Weights of a small transformer language model: width 64.
Each number is 50 + 12 x the weight over its row's rms, rounded and kept within 0 to 99. Layers, rows and columns count from 0. The size before them is the row's rms in percent of the matrix's.

# up: layer 2 MLP up, 192x64, rms 0.168, rows 51-67, columns 0-63
# down: layer 2 MLP down (transposed), 192x64, rms 0.0858, rows 51-66, columns 0-63
# gate: layer 2 MLP gate, 192x64, rms 0.173, rows 52-67, columns 0-63
up51 076:46 38 41 32 61 68 44 52 38 31 46 64 70 48 28 31 58 53 43 60 48 50 41 48 50 26 36 56 61 49 37 45 53 48 52 59 51 57 67 40 57 59 37 56 24 65 58 50 52 24 24 59 37 57 34 72 47 59 58 49 49 65 55 65
down51 093:40 36 52 52 64 68 34 63 49 55 33 39 27 25 57 45 48 67 60 76 60 61 52 50 49 36 43 47 47 55 53 68 65 70 46 33 59 60 51 54 48 44 46 66 47 53 37 52 42 53 62 71 49 37 18 48 44 43 51 59 53 28 45 61
gate52 088:59 47 55 45 34 49 53 31 54 41 51 34 48 58 46 42 40 52 37 60 78 50 42 19 24 32 52 42 60 29 41 44 45 55 33 57 40 61 52 61 66 40 30 51 53 48 49 58 54 26 37 41 48 43 41 82 40 40 45 59 48 49 55 41
up52 085:48 63 55 47 48 56 46 63 57 56 63 27 42 42 48 51 57 47 65 50 45 47 55 75 43 59 57 53 50 68 48 49 59 80 50 69 64 61 56 17 15 53 38 59 45 59 36 47 45 64 60 45 55 64 56 39 63 50 37 37 31 64 44 43
down52 096:38 60 45 66 31 35 50 34 44 37 48 59 53 46 46 43 47 61 13 45 57 38 49 55 37 41 62 48 63 43 54 49 66 53 42 46 48 61 50 60 59 34 53 50 33 68 40 75 72 45 36 49 78 39 44 48 52 50 33 77 60 53 56 55
gate53 079:63 39 60 38 47 70 54 39 59 62 47 24 39 59 50 55 34 62 45 55 59 36 46 46 38 65 72 50 64 52 52 33 42 51 66 37 51 43 51 40 47 47 11 53 35 66 43 88 56 55 42 53 61 56 52 60 61 57 45 59 57 55 50 48
up53 073:69 63 61 32 54 37 43 50 48 72 21 50 46 42 39 67 39 53 62 57 54 30 52 39 48 53 47 50 36 57 49 36 44 52 47 39 58 51 69 47 63 58 26 58 27 65 39 82 44 53 56 35 53 57 59 49 44 51 75 38 43 52 60 58
down53 082:77 46 48 39 63 50 47 58 67 67 63 33 58 63 43 64 70 68 50 59 57 53 32 46 60 71 64 56 53 56 50 40 42 44 63 48 43 33 49 57 58 32 33 49 37 53 30 54 62 45 43 30 55 43 25 26 62 42 40 44 58 34 46 44
gate54 112:30 60 40 50 28 50 53 54 30 49 57 51 48 57 61 53 38 30 61 28 34 46 37 65 55 44 35 62 38 56 56 46 23 57 61 48 49 35 37 41 62 59 42 51 50 56 36 45 29 14 54 53 46 60 54 41 33 42 61 59 53 51 71 57
up54 099:73 24 65 35 47 65 53 45 49 50 36 48 43 47 32 36 59 68 36 58 43 59 45 49 39 44 82 62 47 45 52 61 66 40 58 63 45 36 48 36 50 42 54 43 51 32 52 74 43 61 61 34 48 47 42 58 56 55 37 52 61 62 28 28
down54 110:49 73 64 41 59 59 58 58 41 41 35 39 66 57 29 52 44 66 35 55 51 61 70 51 45 68 54 28 68 55 28 71 54 46 45 48 33 74 44 50 51 34 59 54 57 39 42 61 71 64 52 52 39 49 41 56 56 58 52 51 54 47 19 52
gate55 114:47 45 33 61 49 65 71 45 50 42 46 41 70 59 44 46 44 64 51 29 48 66 60 49 45 51 54 49 50 47 76 63 54 26 44 34 41 75 46 35 55 31 47 42 62 55 45 31 61 27 50 44 51 20 39 50 59 70 52 62 57 47 45 65
up55 098:50 44 65 60 70 21 20 45 60 26 75 43 41 59 69 53 55 60 44 35 71 55 38 60 57 42 35 66 51 48 42 58 50 32 50 63 54 23 46 62 33 51 48 45 48 51 54 61 49 57 47 37 51 61 54 40 52 62 39 60 49 38 63 53
down55 104:63 61 24 61 48 75 49 36 42 56 39 34 60 40 53 56 63 75 42 51 43 71 38 30 56 56 58 34 52 57 57 65 53 40 50 33 50 54 54 62 60 41 61 66 61 58 44 58 46 55 65 52 64 13 60 63 61 60 49 54 38 54 45 43
gate56 075:56 51 51 61 35 45 30 47 45 74 57 58 43 40 52 46 34 49 61 58 27 30 56 53 80 33 49 55 30 64 46 56 46 41 55 58 43 37 43 36 50 34 52 44 50 38 69 52 32 41 40 47 37 43 57 79 53 50 36 77 37 59 48 42
up56 132:64 68 61 54 41 69 44 58 39 46 52 58 57 60 55 54 47 72 49 59 65 43 48 45 34 39 53 40 42 76 56 61 45 38 25 44 53 62 45 41 59 20 73 56 54 69 43 47 55 46 54 60 45 45 23 60 44 76 52 44 63 63 37 48
down56 097:26 39 44 52 54 40 56 44 46 63 60 35 27 45 50 55 51 36 50 54 27 51 50 50 64 49 53 51 57 32 44 35 39 52 77 52 51 18 61 44 33 60 38 49 54 41 70 64 34 54 30 44 59 56 52 70 57 29 54 52 26 42 47 49
gate57 109:57 71 61 49 46 55 61 43 31 53 32 44 35 46 64 61 67 62 42 42 52 66 38 59 37 26 54 50 33 54 68 50 39 42 57 40 08 25 62 48 60 51 48 34 45 58 44 59 49 63 48 39 44 48 63 61 59 54 58 61 56 62 39 51
up57 093:57 45 56 39 53 46 53 51 50 66 39 39 36 36 74 63 49 44 47 43 46 68 49 46 54 34 46 53 40 32 62 60 48 49 63 56 23 45 43 46 61 60 46 24 47 66 35 62 18 53 27 51 29 49 48 61 63 47 57 70 62 54 33 51
down57 111:49 49 47 58 53 46 44 53 46 39 65 82 53 62 26 37 36 37 62 53 37 48 69 48 52 68 60 39 77 50 38 52 44 48 52 63 81 68 41 65 30 47 35 52 57 43 53 25 63 56 51 58 56 50 44 42 42 45 42 35 53 37 62 47
gate58 102:41 53 19 26 55 32 54 52 74 32 65 25 58 46 29 46 69 42 51 41 54 55 47 58 63 56 50 52 64 50 29 53 49 52 61 60 70 67 46 62 62 36 44 63 48 52 45 40 49 57 54 39 65 40 56 31 46 58 32 59 49 41 42 35
up58 086:41 49 28 50 69 41 47 68 51 35 72 45 71 48 53 68 56 39 43 36 60 48 49 58 72 64 55 63 76 49 29 49 45 46 53 42 74 49 31 62 59 36 49 56 55 54 57 41 33 57 45 40 63 38 68 41 48 72 39 54 52 55 41 60
down58 094:56 47 48 37 59 37 61 40 61 55 55 51 59 42 53 64 52 70 42 57 57 47 49 49 57 58 59 34 27 59 40 37 47 49 44 58 53 48 46 21 56 47 34 59 51 48 55 76 47 50 73 32 43 59 38 38 39 17 72 34 29 41 46 34
gate59 085:59 53 63 39 64 74 58 44 46 35 40 45 46 40 52 51 53 74 65 29 38 59 55 46 54 31 31 51 43 62 49 55 51 66 56 58 35 47 60 50 81 53 43 50 63 65 32 32 53 54 62 51 38 51 21 28 68 37 43 50 51 49 46 51
up59 085:75 47 51 29 49 61 65 44 37 53 58 78 66 31 64 46 48 39 52 38 46 51 46 53 49 40 30 69 56 73 56 49 38 66 48 56 44 38 56 63 52 62 59 27 55 51 47 60 47 64 75 38 65 44 48 27 45 36 42 44 66 58 47 47
down59 087:45 26 39 73 70 48 37 68 45 56 51 34 46 74 46 63 56 69 60 69 53 67 38 46 74 65 74 59 49 40 55 51 54 52 59 51 47 43 47 30 47 40 47 62 56 36 40 43 50 58 63 49 47 55 31 65 61 53 38 59 56 29 59 55
gate60 091:69 38 25 42 44 59 64 53 52 61 53 47 42 60 42 53 43 59 38 24 58 56 67 26 12 54 56 37 42 35 64 53 53 46 28 41 49 55 53 49 58 39 72 54 37 56 35 50 61 58 47 46 56 56 43 51 39 52 48 37 62 42 29 35
up60 086:72 45 33 43 47 62 62 59 52 72 44 34 27 60 54 55 51 60 31 29 42 63 49 40 24 41 51 39 45 35 57 52 33 38 50 31 47 44 57 53 56 46 64 46 37 62 45 72 62 64 43 41 59 52 55 53 44 50 50 37 61 24 26 50
down60 083:64 28 53 59 51 26 50 60 60 47 52 40 47 44 52 54 68 62 43 36 52 60 63 47 40 50 53 61 43 52 46 38 27 43 60 38 37 38 58 72 51 63 61 47 24 27 51 49 54 52 34 48 28 43 54 63 33 50 54 44 34 57 15 56
gate61 112:58 65 41 53 48 34 49 52 48 43 34 56 43 66 30 31 64 41 61 37 30 65 59 36 80 63 50 45 75 62 45 45 47 57 51 47 56 46 62 69 71 66 40 58 35 42 49 65 53 42 42 42 43 43 56 30 35 38 59 42 38 31 49 46
up61 090:63 51 55 64 54 57 49 57 50 52 64 40 59 23 58 54 48 43 55 37 66 35 63 59 42 48 41 45 25 40 61 61 40 54 64 32 50 54 47 62 47 49 54 37 51 57 45 63 35 60 49 56 47 83 71 63 45 71 20 51 62 49 43 72
down61 099:56 40 62 44 45 39 55 44 60 34 46 55 46 39 73 63 67 50 34 57 51 35 31 44 57 52 62 48 43 60 45 59 39 54 56 64 51 65 62 34 60 27 76 69 82 36 42 61 47 59 31 62 43 33 59 52 53 56 53 57 57 40 69 55
gate62 109:58 52 44 37 47 51 44 57 44 42 47 49 64 50 44 51 41 28 55 72 44 44 50 67 61 53 49 38 48 52 54 57 42 29 38 49 74 40 62 62 63 40 58 51 70 51 42 25 54 36 46 41 51 46 23 10 37 52 49 49 52 21 49 46
up62 094:58 55 31 55 27 52 43 54 36 26 60 50 51 48 41 34 36 33 50 51 49 63 62 67 66 52 54 41 43 49 43 63 49 45 52 35 70 47 39 54 58 39 32 59 53 56 41 33 56 43 62 46 44 45 41 15 29 58 39 68 60 26 64 50
down62 110:81 42 42 48 40 46 50 51 50 40 45 47 72 46 34 50 30 31 41 53 44 60 44 80 49 55 51 63 42 67 55 67 46 32 50 44 64 72 43 62 68 51 62 58 48 52 39 38 62 49 52 43 42 39 67 16 35 49 47 54 61 40 58 50
gate63 097:33 49 49 50 71 40 42 43 51 59 60 43 59 29 57 51 30 58 48 51 41 49 19 39 45 42 34 62 45 77 53 45 45 25 44 64 57 35 54 55 35 63 43 57 57 48 24 55 53 38 57 52 66 47 41 56 68 61 51 51 47 17 56 42
up63 096:52 48 40 34 39 46 49 49 56 61 30 38 55 57 42 54 57 47 71 37 51 49 28 41 39 52 72 70 70 52 69 61 34 27 44 72 45 79 68 62 53 67 33 52 47 51 62 71 55 45 53 51 42 42 33 53 36 48 52 52 48 40 52 61
down63 093:38 46 69 44 56 65 49 72 55 58 56 40 55 72 51 55 42 30 62 37 58 51 47 52 55 45 65 51 52 49 55 57 52 70 52 33 29 79 49 43 56 68 50 59 48 47 49 29 24 69 50 42 45 40 59 40 46 33 42 47 67 52 80 50
gate64 093:55 47 56 64 59 60 50 64 49 46 42 36 51 64 43 51 58 37 54 40 40 55 48 57 37 49 38 39 29 63 14 38 63 46 56 41 57 55 55 58 64 55 60 57 64 32 64 41 50 42 40 34 47 35 85 45 68 36 66 37 48 31 36 46
up64 108:51 61 39 50 43 34 39 37 57 57 70 66 69 58 48 43 45 67 58 46 73 67 62 42 59 44 62 63 42 46 70 48 42 62 63 63 51 45 40 51 35 71 52 45 42 61 49 58 47 62 61 69 50 67 21 48 47 60 49 63 52 68 78 48
down64 091:44 54 49 55 45 40 42 47 59 55 37 52 35 43 56 43 24 23 42 29 51 54 70 37 72 61 60 57 66 40 71 67 60 61 43 44 48 62 58 34 53 56 57 64 53 69 47 54 54 53 47 57 63 44 39 42 34 65 73 38 55 47 81 46
gate65 117:33 70 65 38 37 44 77 71 29 58 54 47 62 59 59 48 51 60 49 47 66 54 52 40 32 34 54 50 55 52 48 54 58 35 43 51 66 64 74 48 61 39 61 60 57 76 54 42 40 45 50 53 44 54 31 51 56 59 50 52 70 38 31 74
up65 066:34 50 44 39 61 42 87 65 29 68 47 58 60 58 47 39 37 47 52 42 52 51 53 48 43 32 68 51 24 47 37 44 58 20 48 57 56 43 44 75 56 68 50 58 54 63 48 39 30 57 51 43 37 56 44 37 49 42 48 48 54 32 54 66
down65 092:47 40 34 39 50 54 78 55 54 60 56 61 54 45 45 57 59 59 66 59 51 47 62 55 45 44 64 59 36 50 34 49 47 35 57 60 48 31 54 84 53 69 37 58 49 45 62 48 49 44 39 48 32 41 50 63 72 20 41 60 33 26 56 53
gate66 110:55 62 58 51 63 46 31 63 37 61 30 62 74 47 49 68 56 47 73 51 37 68 63 51 52 65 42 17 38 50 51 77 48 48 48 50 52 47 51 56 53 60 62 65 39 40 55 30 45 64 54 61 58 30 53 34 35 40 62 48 65 46 58 45
up66 086:47 36 23 39 38 70 65 27 67 53 68 35 44 29 59 50 63 34 40 39 48 56 39 47 66 65 48 60 54 50 51 57 60 66 26 61 47 44 41 47 57 44 46 44 53 46 44 48 26 54 57 20 42 59 47 59 42 50 50 43 32 67 58 47
down66 099:49 45 50 42 30 54 50 46 56 55 55 52 42 72 45 60 44 28 56 37 46 54 32 33 64 64 52 59 39 36 46 53 42 57 60 65 71 40 58 24 76 42 54 69 44 50 54 49 60 59 33 27 38 43 53 20 40 65 52 32 57 56 49 52
gate67 107:50 50 56 51 46 42 51 21 54 80 44 51 61 42 53 41 37 50 47 56 56 55 42 71 65 55 68 42 38 27 41 75 66 52 49 54 65 43 57 51 55 54 75 43 33 66 33 51 68 67 29 58 59 31 45 45 53 43 61 57 49 45 37 51
up67 075:42 36 40 50 67 79 50 73 54 30 60 43 39 48 47 52 67 50 47 49 48 48 50 31 54 55 44 45 48 66 64 45 64 49 48 58 34 39 52 39 45 45 23 63 76 32 62 64 27 40 52 49 43 49 63 45 48 43 47 50 50 69 72 31